config = dict(
    activation='swiglu',
    rope_base=1000000.0,
    init_std_o=0.0,
    optimizer='soap_variant',
    seq_len=128,
    steps=3533,
)
Each number is 500 + 50 x the weight over its row's rms, rounded and kept within 0 to 999. Layers, rows and columns count from 0. Numbers have three digits each. The size before them is the row's rms in percent of the matrix's.

# down: layer 2 MLP down (transposed), 512x192, rms 0.165, rows 83-149, columns 128-191
# gate: layer 2 MLP gate, 512x192, rms 0.182, rows 84-150, columns 128-191
# up: layer 2 MLP up, 512x192, rms 0.182, rows 84-149, columns 128-191
down83 094:496489466446523576507432492581477471528534451556426497484500501581571545576563602525602565459536500500507459526440503523494536522498423485547480505565456537503528470514468565544415562555586520
gate84 102:502466540515461451543515489585516482509478476480551421604569564528553537452494434519489519508399456444420463503480449488572515553486512633473503579459545548495603581540452541477494534520553513
up84 098:423473524519491477479470392552492612520452505449555601544488488544525492548417394447495542458540509599538483517512525556496437563459399462513384503525528506465453464474485480535562489532449468
down84 104:514483491588640524485479515485437500504439485453559463611499576597580470464489486536453651452414429496376500493461512513450531444438471537508464622551641540507441465500498570543526527466485523
gate85 104:492511392513559498500554473448459516508477559464526457470550503546476526555454499490473303557601473411421605560473519381524527416522455568482458423430450528427463487555490547472609416428568525
up85 103:533519470485503580517559511518444469484571490555453600501422426469452445466474458428584519506536492549480510531493521487497562505493487482453575472510529499556511457539551503525530428422461568
down85 099:500477505503467459425467500489469459567650473508422487552487657485551427524535452574494527431501505542487464421422444483427450469505572535540477488560484453444430558397526415482407620449458465
gate86 093:508451514489480598468566572519431432493507441481499552628504544532511516557422606509485439522477493509478493544489498531597501507539466518471585468557503465512500535502571559533392491535477530
up86 092:513519463490541444479531433605436505544593560511479455497504432494507445492499514489491587373570469523484589536509468493562465463413434592526505476408444536454478510641390508509554580467493440
down86 095:450440498487472525443482520519486509441682558528620394464481522405548497573557558544492569486409451472532519533570482571493447457485456429476537485488486474413476542488508499542584541485550517
gate87 107:547441518430512572473449573508503534552550433526572509441484493584536566541515487457374566529556430523555516484372486528501536543497483542525514427558555505540485519504468584554484438422521516
up87 099:528480474442550533493527485512570547463447515512564487443550522476456507554548477463472586372574478459557434402444420500540626552517466589496466448515438462607569494453536517583475482542572519
down87 097:506500506556540518482434602515502536503538445478537517445533578490396600516422540439483510554587513457604575360453509544415528529536566501506527498495496462557478453497566542513487510490513532
gate88 098:412478529528582654483557417467411578523499478517498448477556490498478530450390386520484541420583481564525449514497367540518524511540483605534488532477543434481456478444497566585451402456484424
up88 101:559504490468484549549516507509409453547499518428592480558542502616403432540484461511462457479514507437442549511509457420458566517451506474536507394544446529477488546546463547513440592620477488
down88 100:609489500451526545453407424433486479528505388452506447456444543575556491419604448590495527565515529522512494446412525464380558546459499447488531435506469560461455532477467495532531513503614460
gate89 093:481537425492363556517549448445472493435449522546597633457522594488483411498524461563499576591467543477484430450450482599566484540524404539470454572452522555511480497473521466446464527539538510
up89 091:390477440461423526470515469432454522539403459484532586435421572464396456524593457560465605413389445428487424524468413594556573505540428508517503537464489478487552435599521445440537517531504501
down89 095:507520503476474551459572458533500466515510441517544561495430489552492458481521520560580586468512409409475508514402411562482596537523435537503488487496551510552508545437534534460499628487514568
gate90 095:515523490497511434537514467434496511490518448496542457596429506422457458443511487532451456534438519557419516525395478450463476504475478484490503512533471489465512563564424530473569513474455541
up90 086:495548557525522452451538494499501456472495492505472455518435531503458431537445478375388411481486492530438413544512498455467435544521504502470455573603483470561477565550402518502545477423464603
down90 092:545506408449556511556475418508490475485474491515531518543436409557468648477465410480477479461563503527474526431401532581585599455506553472434535450469566495574441571546490517588507488611554499
gate91 113:460500493482451462507387507505482524510485569474486551561494459481497447492501461579494535456473476524513497575571495496482645498407452482487369540513451423496502530547528573489573557483439465
up91 111:545496608525435541523415547387592460544520486540548487508433520540490526544474483553545517506564535473548397409457525538534561504541415444503477434489546493483431558486506508543430525510481507
down91 110:424466489504493560544501557543394481496504461434597512482440516498514412609515506507518477524489477439461550529551459516449547511473519506462575547466513428472472509568523530537497423578500540
gate92 113:531467404547486480617534513526506545456430442540444378605539554499467446426544521442523492492484415416505519479543574427553475455515527465466546426425583462453528548494470506379522491506546554
up92 115:537540516528535371459530554510529477578432488520462530470505492513564426432454475431500509552565503417503590525482483506479440466444572445598468466506469478531513502494579589587498555484517579
down92 103:436494549498536628428436478421432476515488551454412495468542492565540544627560557546515512499484463510495521525482505455461589499573517554446529551555539581498473404467453486547486528497489560
gate93 107:539522442451362598445472506464605532588569576457564524450506467477457468482518395523560491402470579522563510621496457514558434476419503464542435511506548490478490491454533547544454484476489458
up93 110:498530523565585448521435507620497594452541511521518539522524469527535571530358488526497446484482513504566465490513566523554433566406413413627473569504453549457487464492483479588519499408511474
down93 109:444518501476486471507472562485541505502528533514462503566513537518562464506452400454460505482470503432586476525554509492536427401504413518457539436476582507532481484530395452558529580453480489
gate94 100:481590480516502364474481496500482537444443490418511491437511504526440500569590517481400495561553507543557600505585516458413470506456492449564487441469438575573502542468517327502494536482547570
up94 112:328520512524530495479510530517571453532550612491498554448518484551573477433503470463555433486599544502529504465511438487404488447420525526474576537584524472458530455519531553452587504410489433
down94 109:433448523506493514540471568522484509641520546507469477555504500413447577498484467505472580488376531482492554501560361595561532503519560515490449515504431502565460510551425538503533614574484538
gate95 115:552477531538506440455454537559450451535440531463480457475564523466495383536458493527514503430482507470514569562519473446523507521527515525523524393479511576409538461559533514468441505576466460
up95 104:516445484367476497535459447515427376478423457499554486447488471557455500515476585441503478473526563500543454538497478637555514452536447503498527477413584484538487527462616416613536499478479497
down95 099:514515501412492595449467478489410524600485543463478502526509569490577418545421433445499536511479630461510555510556531529514480525587411482511465421488489492569521533520520485460535537506441489
gate96 102:564560439496515559379451507462514558457546450484467393594503508562535408586478505521407420494581513454543547542475511479488548430418486460480526510456537456560506509579395538410547440542483525
up96 109:433525444500517556511529560566502522515476436585509450508497466517475492490491519507467558484547468502501506471475526564494503467485477511535612537480545505495495381483434540546461453530523513
down96 112:492599535470447506482417507458539539482530651491475491483577532487532566499479459511416492532469423416530447500467496471497486478446512445459518563509521488501430538607550482327548530575446485
gate97 094:458486612478457476562567509631469517479480437515495562476428551526489507494532487477436464604481611520544593439460564602426411546466512575500448501480414573616501521511563552486448571459564499
up97 086:533467476493561415504496518566568462582473462506527507477477559507530475640513439518522463481464495473536613656486485618601516460455568513555498478477474539523454515446544490495532505450458540
down97 085:538473445540557456550527515607456484464492438504472503593543533584501522555456516530538498475515488546521545526489491550497544472478549456528483571528393456483423510492544472459480506390475474
gate98 107:539544406479417452484505513497472467499555450605536481513472480548582513535493624513479495521446451456466523365600514567359496501500460487396541543506507587575505514525526369402486482415475575
up98 108:497445525479434508571410567426572529565522546563570508535563447549532515556467518508520456388507484412415506435511526495445401440473527491498527537561599538437487537532448463543530502467474477
down98 107:419577580459532532465535472538488515476462526478532566512501559472486448503471419469490500513535506528582497454465506437486570542516528534496505457461390456565533489506496520481472598518550489
gate99 098:448466504561523515529498401494501467439549503565533562548497508462478464508456469560467488462440617560447588577503522589598466520487483527469477440429444491537571477518551429492598444534460477
up99 097:482514465526477441555537526459559516421507498555474507547492472594580504500375510562560537460503523571453527469434424495477497416505460535544523447532501641490585404494471475584653597448513508
down99 094:470455530486459506564572453479434477457487433512515621527499525561444559472474501461490494450497598471424503634544520519484456507418520555464542488553489546510610390476514475492547493523505433
gate100 099:506476524417467598510468415548450498515524502399483515601549530503432448560559531523512463547471479509455573513538499428543421492548455497453502563490467544491528534575559395530462540548466412
up100 103:563431555480481476525452359536493533497504500478474537576555438545537535505498490577519581442502481539460455511620553434524517458440370497583509514521511403506433497526503562486584457491562498
down100 109:522501480514445449501503435531386559495516464510472476530533501546566497465539568540500510424573552486495469479510487496420432480453489485555521417530558541435457423520492603551540480566530458
gate101 097:519470541401514491556563495495462531557597484528540480413566531500563530465521496543509480508438527506499525485497423487503552562555458497523573521545481558510465550477481366447553507387555555
up101 096:600479536537537465512517475473474413531500454513487517565471485542461384490586449510479507502488418608582585517526533528508547449480458499506412577465505406505512478563524554513506511516542492
down101 099:633486458505487560534495540409539527418503416473525570528380501403540520437541510536443504540555458575449500444561437514503508433539411442449416513465560464534494557646553588490525612453528502
gate102 105:511458463495458517407545509473546410494516557474535458456587650502515513461484594619484529532523567422549483488416599471459451594466550487441491516498473533504477490505536437516509402562513440
up102 092:466521552535449506548492400503457400552428494505549525537484505437594398505499384469486544424544543517499494420554514617467492483495443506404581564527466488453549545455572531469488468474524567
down102 096:540518527466511526492497576480458523480556554555441527459533672497577575467483542565534534497485528424540457602431524454497532574455578457500489481519468569531511512534532494501523474572555467
gate103 097:494468520544523600498442450469516576400472489505497399396495548492530442571479523502456610477516546588547534404541424535408570444523462510521500432616604593468511518511559421450531565614537526
up103 093:499513479520529564550499487505504500439452519455490491478459539483504469495436386499491548560474511547481554423543433430528419536515496460440420478587527462604384613467546463594511398461478438
down103 099:534574583512512488517543586525520514627477461412519607511403383486503431427601427435461478529474505441507611507566548515515487572508492556389565477522495449543450563518516433546513515450543391
gate104 103:519489420475542529525504482461473538489516474557529500529416466547427444422501476455440458552471419514429520487523411584552526623504433617511509526583494429466538547504496549535490534427480464
up104 106:552509507510464492500450561410353543443547525509511500579499514425471568485552470464434493430484391494557501490503527508460510561520519506537508525487568494494448539502450509451607402491479566
down104 105:479517495426545518538492421543565524537472490607510506509472493557486462538516519515467460556509527554438566445505482487554490469514509480475462527523603449524563485522443555500465519461452534
gate105 089:505487519559427534490433560532548558557490531539536601531453455514449457492522461418461469442439440542482503537512468539548578510488460508525582434607453538471574423485581511519464495417518587
up105 093:509509398452508514515480502515563477505506544538516517498491476445497437476567497482544461447556496534488433611486505491598506565431500482495408467483489549482441450509534510498502517423441520
down105 094:608451457494442452557514521521483419439484508468544491513502460518510521475478562491621511511553503622523501486487502487454517577442481421494484510478466531565545456517482552512462493460486564
gate106 108:393490474551413505405478528537500443506487545523474504494505531535477547534481548496515584343607478492435457511499487475477601431492538581498545506483409548488500504615459462480442511390536516
up106 107:448439430526534469529502534465501508481543536437522621577543519478572583489500529470489535500462551411451488471489538444525538461602552472493670482464497579475565558507549539456449511369597509
down106 098:547498462410500497486483516519457518516536495596520550509501536472512481497533449498543566563502556382485447559414417500504592471477399430577466479565518562482488511585508481466568487475531486
gate107 093:453495454415492570462458564546500555426542472421483494397482470479559410270458418434458454514555480517531479469469464430548420516432457538463478517426549430523505572460478509500511503499465507
up107 095:514477558475475440499533522495464513490525475492533597492501579574549541539419496476553424512483505539468489429510521498551554508487485499516478494503578492451577515472584493476550529442489553
down107 097:493532471468477453524513558526494484578546496445567454481534422562547468498451488527418456540510512481539475492422607474479416593452554510486373440459442451514646505452505548537648498533437537
gate108 100:495490512511486457543517613432447503592465504414536428404455506400493493499513499527495576497522485526541562485569454450537596608489535455459526521414486504606464427485525527472537615436379536
up108 110:535444546483493497535505473446466470548418524493520350515502536445527471494484431470567456524338477473444611515477398488490482506489531499502546513454496462506409461510527583461557554363489526
down108 104:541536539576520526498441536485509474539542494440496525479530552559465478439418535526546624486477470485576443539472533579445493392525524497540546436502405449571589506518495449545582497583491573
gate109 105:553528536583453529473443519553548482512603435519425504494449415449495523487491528536501483378462497519486595536602540483471454517402588499512536517483426528440592491467491573464524510545541444
up109 106:429498460537488534497461520535485519493489494546535581441526527509508411552481454495538586537583499433588449472462421579510496513421448538462516537512500465568448611552460418475429487444501585
down109 101:578483523488540599509441520417539512422547453539484516660489472526463484568525536453594497479543535560515562507540565489504496544470429461534512459474505500614595602452484463483526537501525595
gate110 094:534405549496506490466568579509517496502445427523506492520619501503548435530496471485402508476500478457417593628615445509557516535484512475375417548474490442540533567490446498461512420496540499
up110 099:566503468484474448455527452493466511513495488457518528512419507471493532505484477473501468530630556496533517444440532531403543510528502554644506494452521502452422450433507500535454439472431522
down110 105:495421577508485493409571564423444506514461489500550467460539455503479561579558382550494531536504450419383582498524558489498539472485512458524508496464501501554512485517488522444470472568513485
gate111 107:454534452655453535435546480487436535436581448442510495564490501457607454469521611522559527549490464491418556511564558500520520534489543516554547499563546499446412478576504530495502484442453488
up111 111:438466465416480531524526538505498493559433629532486444567555505566491470466396398447473419544565446490483538488587487425524545512530446471396530543519557521598506529493524439494500432436475493
down111 109:510523536487473429508486503433509540478489581488556501466568511431431532513588525557493495456476582478515445481483428467425525545511469481505419486476435458482594523554490534468551589519568508
gate112 102:579454416541517477464513500527536508544533518480491465510518422492514436494412565569500443501502425458384451472447526426485506530510523558434442563538426477476555590496423537512525469441547548
up112 099:398576446446508586490432540534462521562488550493433617400422503536561562565393540574496393521447573528550473421434518456599475463526478454546470580430498433513504508542506486480376509545515493
down112 096:517425559516488574428449541428419515411468557567493590461550500449529489483536434492449534477611584507439537540476477540531450500461501495638522462502474614518456446441582424520550495510508443
gate113 101:479526443512516469524414532512536499514579483475450465447520496540496472615462502564418515516520471485515450550496480471516447498473473553552575500450473510641415552502436538500479528502438402
up113 102:571560468611559461613526487573501440536478563488510489466442432534455526603475541534457411526554529407494515565532504474465552397528469503612577560422473456581460563580461508456456499559472515
down113 103:506567508527526569500402618496479460549371443530543451416475549564493438501527470583536475430440547523509494472556546612556517529453443445457490487446526515427467493531566565543443474459561489
gate114 091:527409416463518488527547474408533525479428495515543508477464587479433491483538496518514435492543486490550437496458411510519442451562514529493511525550517489499453343581502440568417513484497514
up114 086:531491542454557435545534567435459557499493621479487566489493539508555424475563469570483468533484451452522427438430495574476530504533491523491509494476493505557481412556475442513476567408527539
down114 084:443473445448523560384460527513399579510453454506493508559489406536561516499591451557455423492581493500422499523438524583544498613514496409519498517462564471456559430426496610538468471571497523
gate115 091:444396459497484482496428489526555476584525617552565522518536539500516411620459459482566544498569484520484524496467583498482550587589537431491554467513547549436481447508464432544502490396565462
up115 086:476468446504467505508406519547568493552512594448530518537470497475539428479462452547540457619573498574535483475501543523533621428466514491486357504451590474392454400521559405531527514516584534
down115 090:507475511482527413547459461557513438537617534538471586506559452529572448570541511449529504506534569545511637470588472584574514548575512453559496478482496409474503368460467402440538460444530526
gate116 099:543417546468506428560490531428454530494502497476510474517479470489515424552432531495456478504514399536473512502522478356508492416433523449415407467433383531476509489539570498513537451554476478
up116 103:498536430519552491491474461483556503501529563463636505607532551475395504488517471591539489481537558564424500508402441487458605489470529508572508426472454374479471468474626498475492522604498406
down116 103:416532536519598553487486519550560583513458490608581423575483540482564441517502401549500511469472610493481475500426492525488533561532530594502563517496431450550563433499475471429430464509403489
gate117 102:523554430494459500483521511550530471499529538510409472406534534505469503511402476487550475536502537419505502466493504512596562454472542532532479516456465487630528511611522570516525639526485510
up117 101:513493441451583465548541466480502478529610480515464516504434493490505582606585527563486498490437517474455570510460627561514493525471506501602490602486409393504543566485383432479505463407501554
down117 094:527389447476431448428541558544527479472482549610495510420502577513478476541388477503558541520445447576538478490567515543555538504476484594512443416505470439485495482521503622549481531514460557
gate118 094:495511500442407490431453430440569509530426546426536488436522461565564534537483516424560476484529453458453536485503527564508560514475503507561529505590555430463380618462489607527477477485455432
up118 091:454473502422386534584489418457593537537495469572543539470486556580513588515517533470501489512527623592463553484591446597505495410405490487517427511522497507413413445515508510500500475517604449
down118 098:570484472495398478512496401544545471409484493420520492535509566583546511478496529404620472536543571487515596457493549533576572552436449357540519502495432531568500544506524585470531427454605458
gate119 095:542514470498512425482426496469535461542529475461459564487461515480551456488530445494646547433556599458519475440575525503568484588481498542442469567461456479489574480488444520464522437503450468
up119 099:537502458487483504528464469572555464465490430471538541488466525482524562472505371433502493519541575462496524435561547371498490448502542449485515470476303506514463581496475573525454517502550497
down119 107:454514508459526471570562407523533595532465544419504427421542578493470476504544480466433554494492525568516467572445508599496463409481504498551490479596501511462581577554512472577443521514547499
gate120 091:564485495536513437445512536492532432451503507464451444440482485484537478489477541559459470432519586543557459475438584516466548455552489506587571638535509568530489501548361516590482489494499566
up120 115:545496557474588511595528482503522521611543496501487498420540610451488468436475529467500410538522507534541487555576569462472590486461459440493473459530630432530524556511441455464468437527481505
down120 114:419471515575401496362567426416575396488439484525537457548528480581489547590530471484538572477494521439438456515524509520566480478472585524500466506510415573461526498428520525596549468493439567
gate121 101:390480516477432484527451498569506459530530476561494453506484492527449545460485528453489543579487476433506458488416555450483385570479501549531487458477475451452519511504455556514471448475601595
up121 100:445551605505461440473516476410578509524453535437459538586547561462505522441551559578417374520469460468553576474634443496413502545551450519492416550481510481471544481419370505535440520465487511
down121 104:442472572509508523596593531497393434496514530589514403487541461574617512490490572445512574462495530547424521524458574461482501489473577523528437407474515503580529499549456521476503437518563537
gate122 100:525441475565513417474489393519452536455401556500503398496493418555377508503501565566503445467515529595531452576538425606488434542498454514507506536452532525498555420515522481561481475525517527
up122 102:456498521451539464515476516455457450575508503510473467389581507580547550558485586542637527471487436508401440473465472455569453483489502471446556477516438471448556496516502476504488400495462531
down122 099:502469496461536503513474568459453448514461422470369517588519543519509517533498539533587517505486515524438499535508559470518458560483553578436535589470508457427471552533565481492481475530501485
gate123 094:501593472525395531485444431498564473530554488581494554470529500496528453500473491505519464533469470464510457554472516520615469438432433473605475543452481552557572582476426553590493474523469508
up123 094:606658499623460401431466514479550396493488483516559501487525462455540496444418436518387343508427506526553536487396507544508469491459506459484527393493522570559530544474498420496522465541473419
down123 097:556536544627523492537507537463497450559518519458465432524480523470565535447427505489488440408502452466600542549449426507450486561522525524517564465564537440472528563408513405515540314547447430
gate124 094:518606471398453479496570491489494460470469463466527431426574540428601508528529407556456564510562461537472521554544505522489456665534493518474464469494478449497529433483553514549493474406581524
up124 106:528574424502511493562526543560447542460563527448594543565464493461524557482473464533490561495482523486556490487546627547437550621558442522523510412486552535548489421563520485517517470459552446
down124 106:490426588526552503526468496430602531583356529500561413482543466435539456478494529599502512464509528477506560494474421537571527482496459539453521535458436552472446511413523509461547545551425494
gate125 093:492543462497449486480602477644465545476592453481501524471433560569467409446560526469407553524532567473475559458504399415477547561551562464460511466434497490543507532545468441476611552551631505
up125 097:487457530433535458489440501485489516610420480507374503543573515510427597498500476481505503473487526518618443587499490521531489410448490508588508489579495523472471520520570609556390469554452443
down125 104:526521515516495448481526464600522492543545551436527485451435539492509437587505475494488537566559448464449572487571573502484443529551481561477500492471456511513477450558491444476556468566556532
gate126 086:427564478488539495536445490457467533573580447528489532448424442514530467417523535480597415513437474470452494502491499470530526571430569464497539477602480501407419475456480435489476512447437560
up126 087:388535455535469533466525533495586441384483524545501551432485498510468465460441492502449470525426433431491504496581477530545520461481461494488433495538467556501542550514529461514415433389456598
down126 090:480494435462484436478412416589534513530540467525527500501504408594381490545536522494524455468420513497580540539509510498428492457469586501467508505491505441438419466396432494517398569438623474
gate127 107:572478507466426466558545578418484362479554482428510496388424427518574548478451519558519506475540486474509421482496437469527491548514497464525486542565472473410461668463508503505433514446474509
up127 101:493559491528544545476424473536465546499433602535512484495478482594545522504444382593509482403467492430479525511473557620569557478453488509555551498451516521473495411524529567468494478581482513
down127 105:433465444494419502511463577527495424497541592515475517456575413514602529467421367580458521490474581637517441533491492513501569470431549577444546527536498432528439535477410483395486469526474594
gate128 095:559496547574494410519494507576516343441427528486452510475520495511562511538460501552415542429465566485415579611484422413487556492498574495544557376484562516430471499524384425552534482472457547
up128 091:501457438550412548492476490563610379537512547538491520489485541484510417429537645446524505391432523446497502449519479531546527445506398463491547505460421621480537467482585574472588543554513584
down128 095:515517520496440572543446519456573428541555546454573532508551502518619502537451592404396507467487567487561560515537541453544529485578450518513541445478446546583426584425487532576484450474486628
gate129 094:511582465537488581579482449514445444476401493536558391470607504544482451418550541541566535527475563543520584413490541500553556486445504479482430493465520495506458445481405489520515518533617434
up129 094:577456503531472508536489443473463466514459444490584437606484506472541499408539446568549523487515508564542593470483476558556456445452524524497438493470505525555533478445483469460419493416563394
down129 094:455566558537519537544436576542466420512457455446484401524433444536545521528539556491541481516620610475525478419504490482487532451461356462569492505485538458524444441492589410504493479468491588
gate130 104:580576536499501360530547485422610480507523484565448505423550554552449565476552448488482507549470554570522477397494494457613435474459539520515527481527437394576506523585489539466513463450510478
up130 104:501593597478555455477491433520448494494501489438457510482486543553511549467495459513563548490547557526622508446536554556620524494476508490648443436494472541489565478468449612477573465514485582
down130 104:472478533480499435431481369566572450491524599569549523539586533493495510445506530452595518408519474513451550467555484519547557521560450580514441504452526405520458576437573477493438471573492463
gate131 104:501473443509420460559557468431511581623517439536566616512512505524465538485518443488529455489486453509525584521511532433578450409460425472500532464441438618440482467533560538524476538396501501
up131 097:490462478460536515492591470464593456495445455513511501456492522509481537545540478494484528591393482508523472538482573451541544454467461420515419567357557391537551471497519498523505426459530571
down131 095:492498377560512480425494482565422451442468427474393507567447547553527439487552628563495573463498515511471356489519600517507497595510577522488558532570513422509530578496422523465531467479460478
gate132 103:518448518457493583407485506487459561496402501501566507495535560501538456498491518536493502563515477557524496570476399433605486513611399545469530476517519562449509514519510462425568439496540518
up132 091:463502545495436498595455520535538456418603389537411484550515530553450463505495552408522388507557455479578544452531507553453475483538572585447421523461494582602548475492561521561532488484558381
down132 100:544439521496447598481490489511470474487452534461548461445549431426484563529513493428543550490495493546613503560471491530501400451455434478460489554384389516539491489501540484492493452447570511
gate133 096:631481482404538399519601494523472521472590494404551442499524531500565483458498453516492596541571529511497486438488549460498540485609546534529526523483515467505524458490525466550438583509480495
up133 108:547560486408497460463519580474591462609528520441524514507465457433613510517417437545507520498545504451547487425442493524494464440582493439491536420494439448470448522503456575509520423545389517
down133 111:440454495558491548536547501449476585447493607438502541462588483653464485462520496491541497390448440605471460481589516466498575502487575547544479596527462566507515527534416506469516546457572492
gate134 103:486453419425496490519497498545490520533446477499508473495592452510574600509529546519531471525553478548427504558494364507542421505541440513453494471403488487495453560468553500549480472529498600
up134 104:485581469438518439514546526509627500489541488460482474472581557503492438538401457480462469519517492556459523554509443542448489513403448471487626517391529471570424538470538514529428544562468515
down134 100:509444473493485522489441561427573491473478494498495494520480473539508519534433478437507515458495550598411500469501435529523397479476494542547455585480443520480475534527545494505406500669461606
gate135 101:475435484534475510465498527530449543502628549534475486411587499495536508562489489476573385533559481546507485495472506526564538443579545614477477511487498547489550479468495510446458524556571457
up135 100:554503430485481548531483573433481418440611552519433464426556447489551533514477509548535553549568509507528480446439448558448529458555615470497539406488527488473577484554499531424525519463510532
down135 099:549560541550490615429515534431533485540519507449547491493448491489496593477494471534455459432493528599478391530466550506370472536498488515447497502569427480553556541445529491423500586466536540
gate136 096:576510542551521515459465517496526475499477476501496474413473460379486512554477507522437462446490469457445512616510491511454598548456450533492554422530505500523572418517501529489523516488473430
up136 099:543510515613388571476499486508520499511520533369488559519530547544526451512598530486504430580453503535599542533614486468476402438512486476542382566539564497501509594491552488442401416494571515
down136 102:495477698490406534505425453470495483463459477445419506458416507585515476502433572450549468530477568521536522370525459507500509415433519527564504520443601558506525506474496482445494412582542570
gate137 094:500462496557510551523525521573573465453502513603488507430548440560455498518422564638581394449497440559592469451555591589531339421445489471471510478504516543525441473422539479512576457424536521
up137 100:459454453595536630540622440518529546543480508495483418502583499394376519563558425522429493508531451504536491494507470468416511503568580570484445572412340497410503509471518482496471464471482537
down137 097:454475445634542600562526426540482534463553563501543444474526478407438427542423554579421544485552500475578482466498415472487468517593532467526490551398375591441536472519432470499460606542507508
gate138 106:486506486490526475483438404586496508504563501405521415562588573395506470494361506508482432560478512493523455519487458515455455462399467547565541412465504494496491555585487419491511494467475500
up138 096:472516528502525452522441561623547494439450461583550616554550473565434517511452439502499567494499523542493518434549500484452426573560464440501379431470461547471426429552542537534460522566482451
down138 103:395560443536515541509390447554562487397490512473512557530435503476516485520420543512533544504532510424555434498580422430530426540511549449494503566441486435517453484556466501447456494568496446
gate139 104:503485450574517484555519464480544478405432529538485413501421576442446530439420518510424474534508492610519530512552444472498524508446586530442556546510502507530481490529418552474502499478496533
up139 103:492549482542433480519403625375515590469471483493533579475504485538451521510500479428522538405515563549531608522448490613576460446477427625480531484519498635440503433508426500502433510502518461
down139 101:492485412530496554633491527490483454422511531574507429465485451459503453538471540588473484485450478498459523566606546454437531533575514575529517601506522386532512546528570469533503504501459562
gate140 091:495489460510534503372496603612551476487471464511497523513432453477452463524572413485516501466515532373454433533518492507576485539549512507480470477471537502535454495471459500554504466490468611
up140 093:577528565486570465414537475451494503505552468386481495465507533495596516457535540486546497530431512446571585486527532495549527485483488518470477480485599484429534561434580510494528538620476420
down140 094:592507569450595408529592455506532497530495565507478535408528544491584506490440527438510517469457489558543562483506526519525508438528464513547539507407504520486434531406553417507541508584439441
gate141 105:471502458419449505495427551444592532488456551446500410560470503512581549430594541487433454559453575504478496532562469506470615512513575498484391494486573502543586449416623493463481491504417505
up141 110:420535503396456428559492483471340492507544491480507509508451538493589562467407409517469528549510432534513536532442458461473572587526484452492478513598403505468512569519507484532406559495525523
down141 110:540451459444567442536477537569566532540420548512505545469487550488481497519555459479504529513496499541484474455373550528536476525509500507440604524534488601580547487383469477524542517541535498
gate142 096:453484517569583479447496512514513523474473425409448534554521486401434472519507517462488531455472476494478581510490493548515436511490512544523437468477471485542533462528530456512378495485497453
up142 092:458374518500484488530387413499522575531492494622511505625475560438482507566516508479487431460490546540518526511457567496538579525446532565506516498448575547558591479608478555540542551508487335
down142 093:521483516498607456512458600544464519449528553532507488461533478577499522574463531488482412543548478475547460540469494513583549564462409524495528562450491552552438521504560542433495478512412471
gate143 099:533434486466430407550521428398499440611475577597505465436500458478576607500536549542528495504413530428458537466502451427510470498450565447477484460522498473500564549491509632586545494445448548
up143 095:584450501536438498562501541499499444494642561561465468527514483475540576488511486513555524528428516457516511441502389486495501491508651523426528458466506475498666458419558624524496509551452506
down143 100:482610469464466448517574498481471536493425453635462615612395474497456437533557496518495475469423629511493474541503423484482505533419430468477452523576458571520480463517549464543558543467500487
gate144 089:510500506457472474476432496598533473494414578476483614576500445479540490550516435473409430586459477479434524498523445550532561529523385484464428598445547524605499477439449544533513456563529481
up144 090:511469476409523552533459524587433656416505504481477488523505488492460561499603490499484454600465496450486483562531448668646452500510488544482500599479434531492465523467482537455507484494566504
down144 089:548506547565515486481468383489509418598460458511525546505530477493500454572424520511497488393454488544502603475491519455459533550416559456536533387514539483541590487473511424492503528469447458
gate145 101:515524486446501565448441443475454563425484463489515407597517551471471574366545434440522458458569560459515428483409448478480426493588472512517416506431573459477536529452533470547479518534520472
up145 099:530550444473521495544497527454521562530570440491543510429410495437531408548528527500553457506451514582477516533485546531557530472474401387524486481423602493436455556547587476459458522472448517
down145 097:492541440512481472553516500489509455439410407515478437383448474557552585491518511461551441447373522476454451501554458562529455481497473514518482508471516567491456531511538438495444471534438468
gate146 095:520477450539515513574455491506530524394457451454583492515451523461545587589537567466474564475506573558590419488501494474409458508544405476512479509501563530479415473546419505487512449531511528
up146 101:505558500495551496507593572497446467466514468469551395513578454569458520480508581477451589547468565506569457418494463550463497574527565416442552398541530506475497558459520468469501460592492598
down146 108:567478466412501440459531452494478566392556491501451517519492526449471438544531493496496535509549506440435495579533534502521521545565471443540557519609529514477488553469595474491524448474553514
gate147 087:565440507499533511426545591527522536484451558520435487480494554501497441465486519540568466451466396557513458493441573519474488442530511549563413462517449445527530508473487496486519479508515481
up147 083:470478376566534419494479540529497470559479404502469540496493465511566492483540495430523488628436477382514561528535510508520480484519502531520564523538626517489605440436513540534533474545497523
down147 092:366413532461470540541546456574467437492604442433535536496528404500563568501548467529464593515469541490538541449484453529566532442520504484500606450478601512457471559518557515431509504557466601
gate148 098:556522438431567504491526504540507525362497480508575464429484483502393528424470519537507470446548513515515526473421526429438460540537478463434484487502511451404490513578572490526531445506473444
up148 100:473529421476495536511493462468475600388509481555452517504486448509429581514553477496497476563453540579457569459484538481446570495438458543541558474520480473508531488622547532511510379548477501
down148 095:516471557516528530483486621476490550610487497473514505505480472419534459513561509431460521422493460407560491522554541613551463503566578506539519566533526522431508573516468401551557536520496421
gate149 098:520437524524503573427560519476370546521526596476405498554454506420514408479504431458534589448494403477595560515534499516499564416565501474528459457521479538542490378424502544585563534470470461
up149 090:503527501489589539578480447512502533485597569533470489512495520484553500468489509561519477439442431547496573547496501460465449542407506477571548513445587501518529547496519570435489503501479484
down149 090:438645488514530524542572534502546492509506496511466440516554489551501595498494584505448382554567481553511487472404460467488542528472467526521450491605631476482503580503564514461478551544553494
gate150 108:528497491518496500505507495413527531460457443538567479611547560530552509430496499426493473529535497533555560512437545450489523535410502478510561480461460444615510502627478546565474493556513604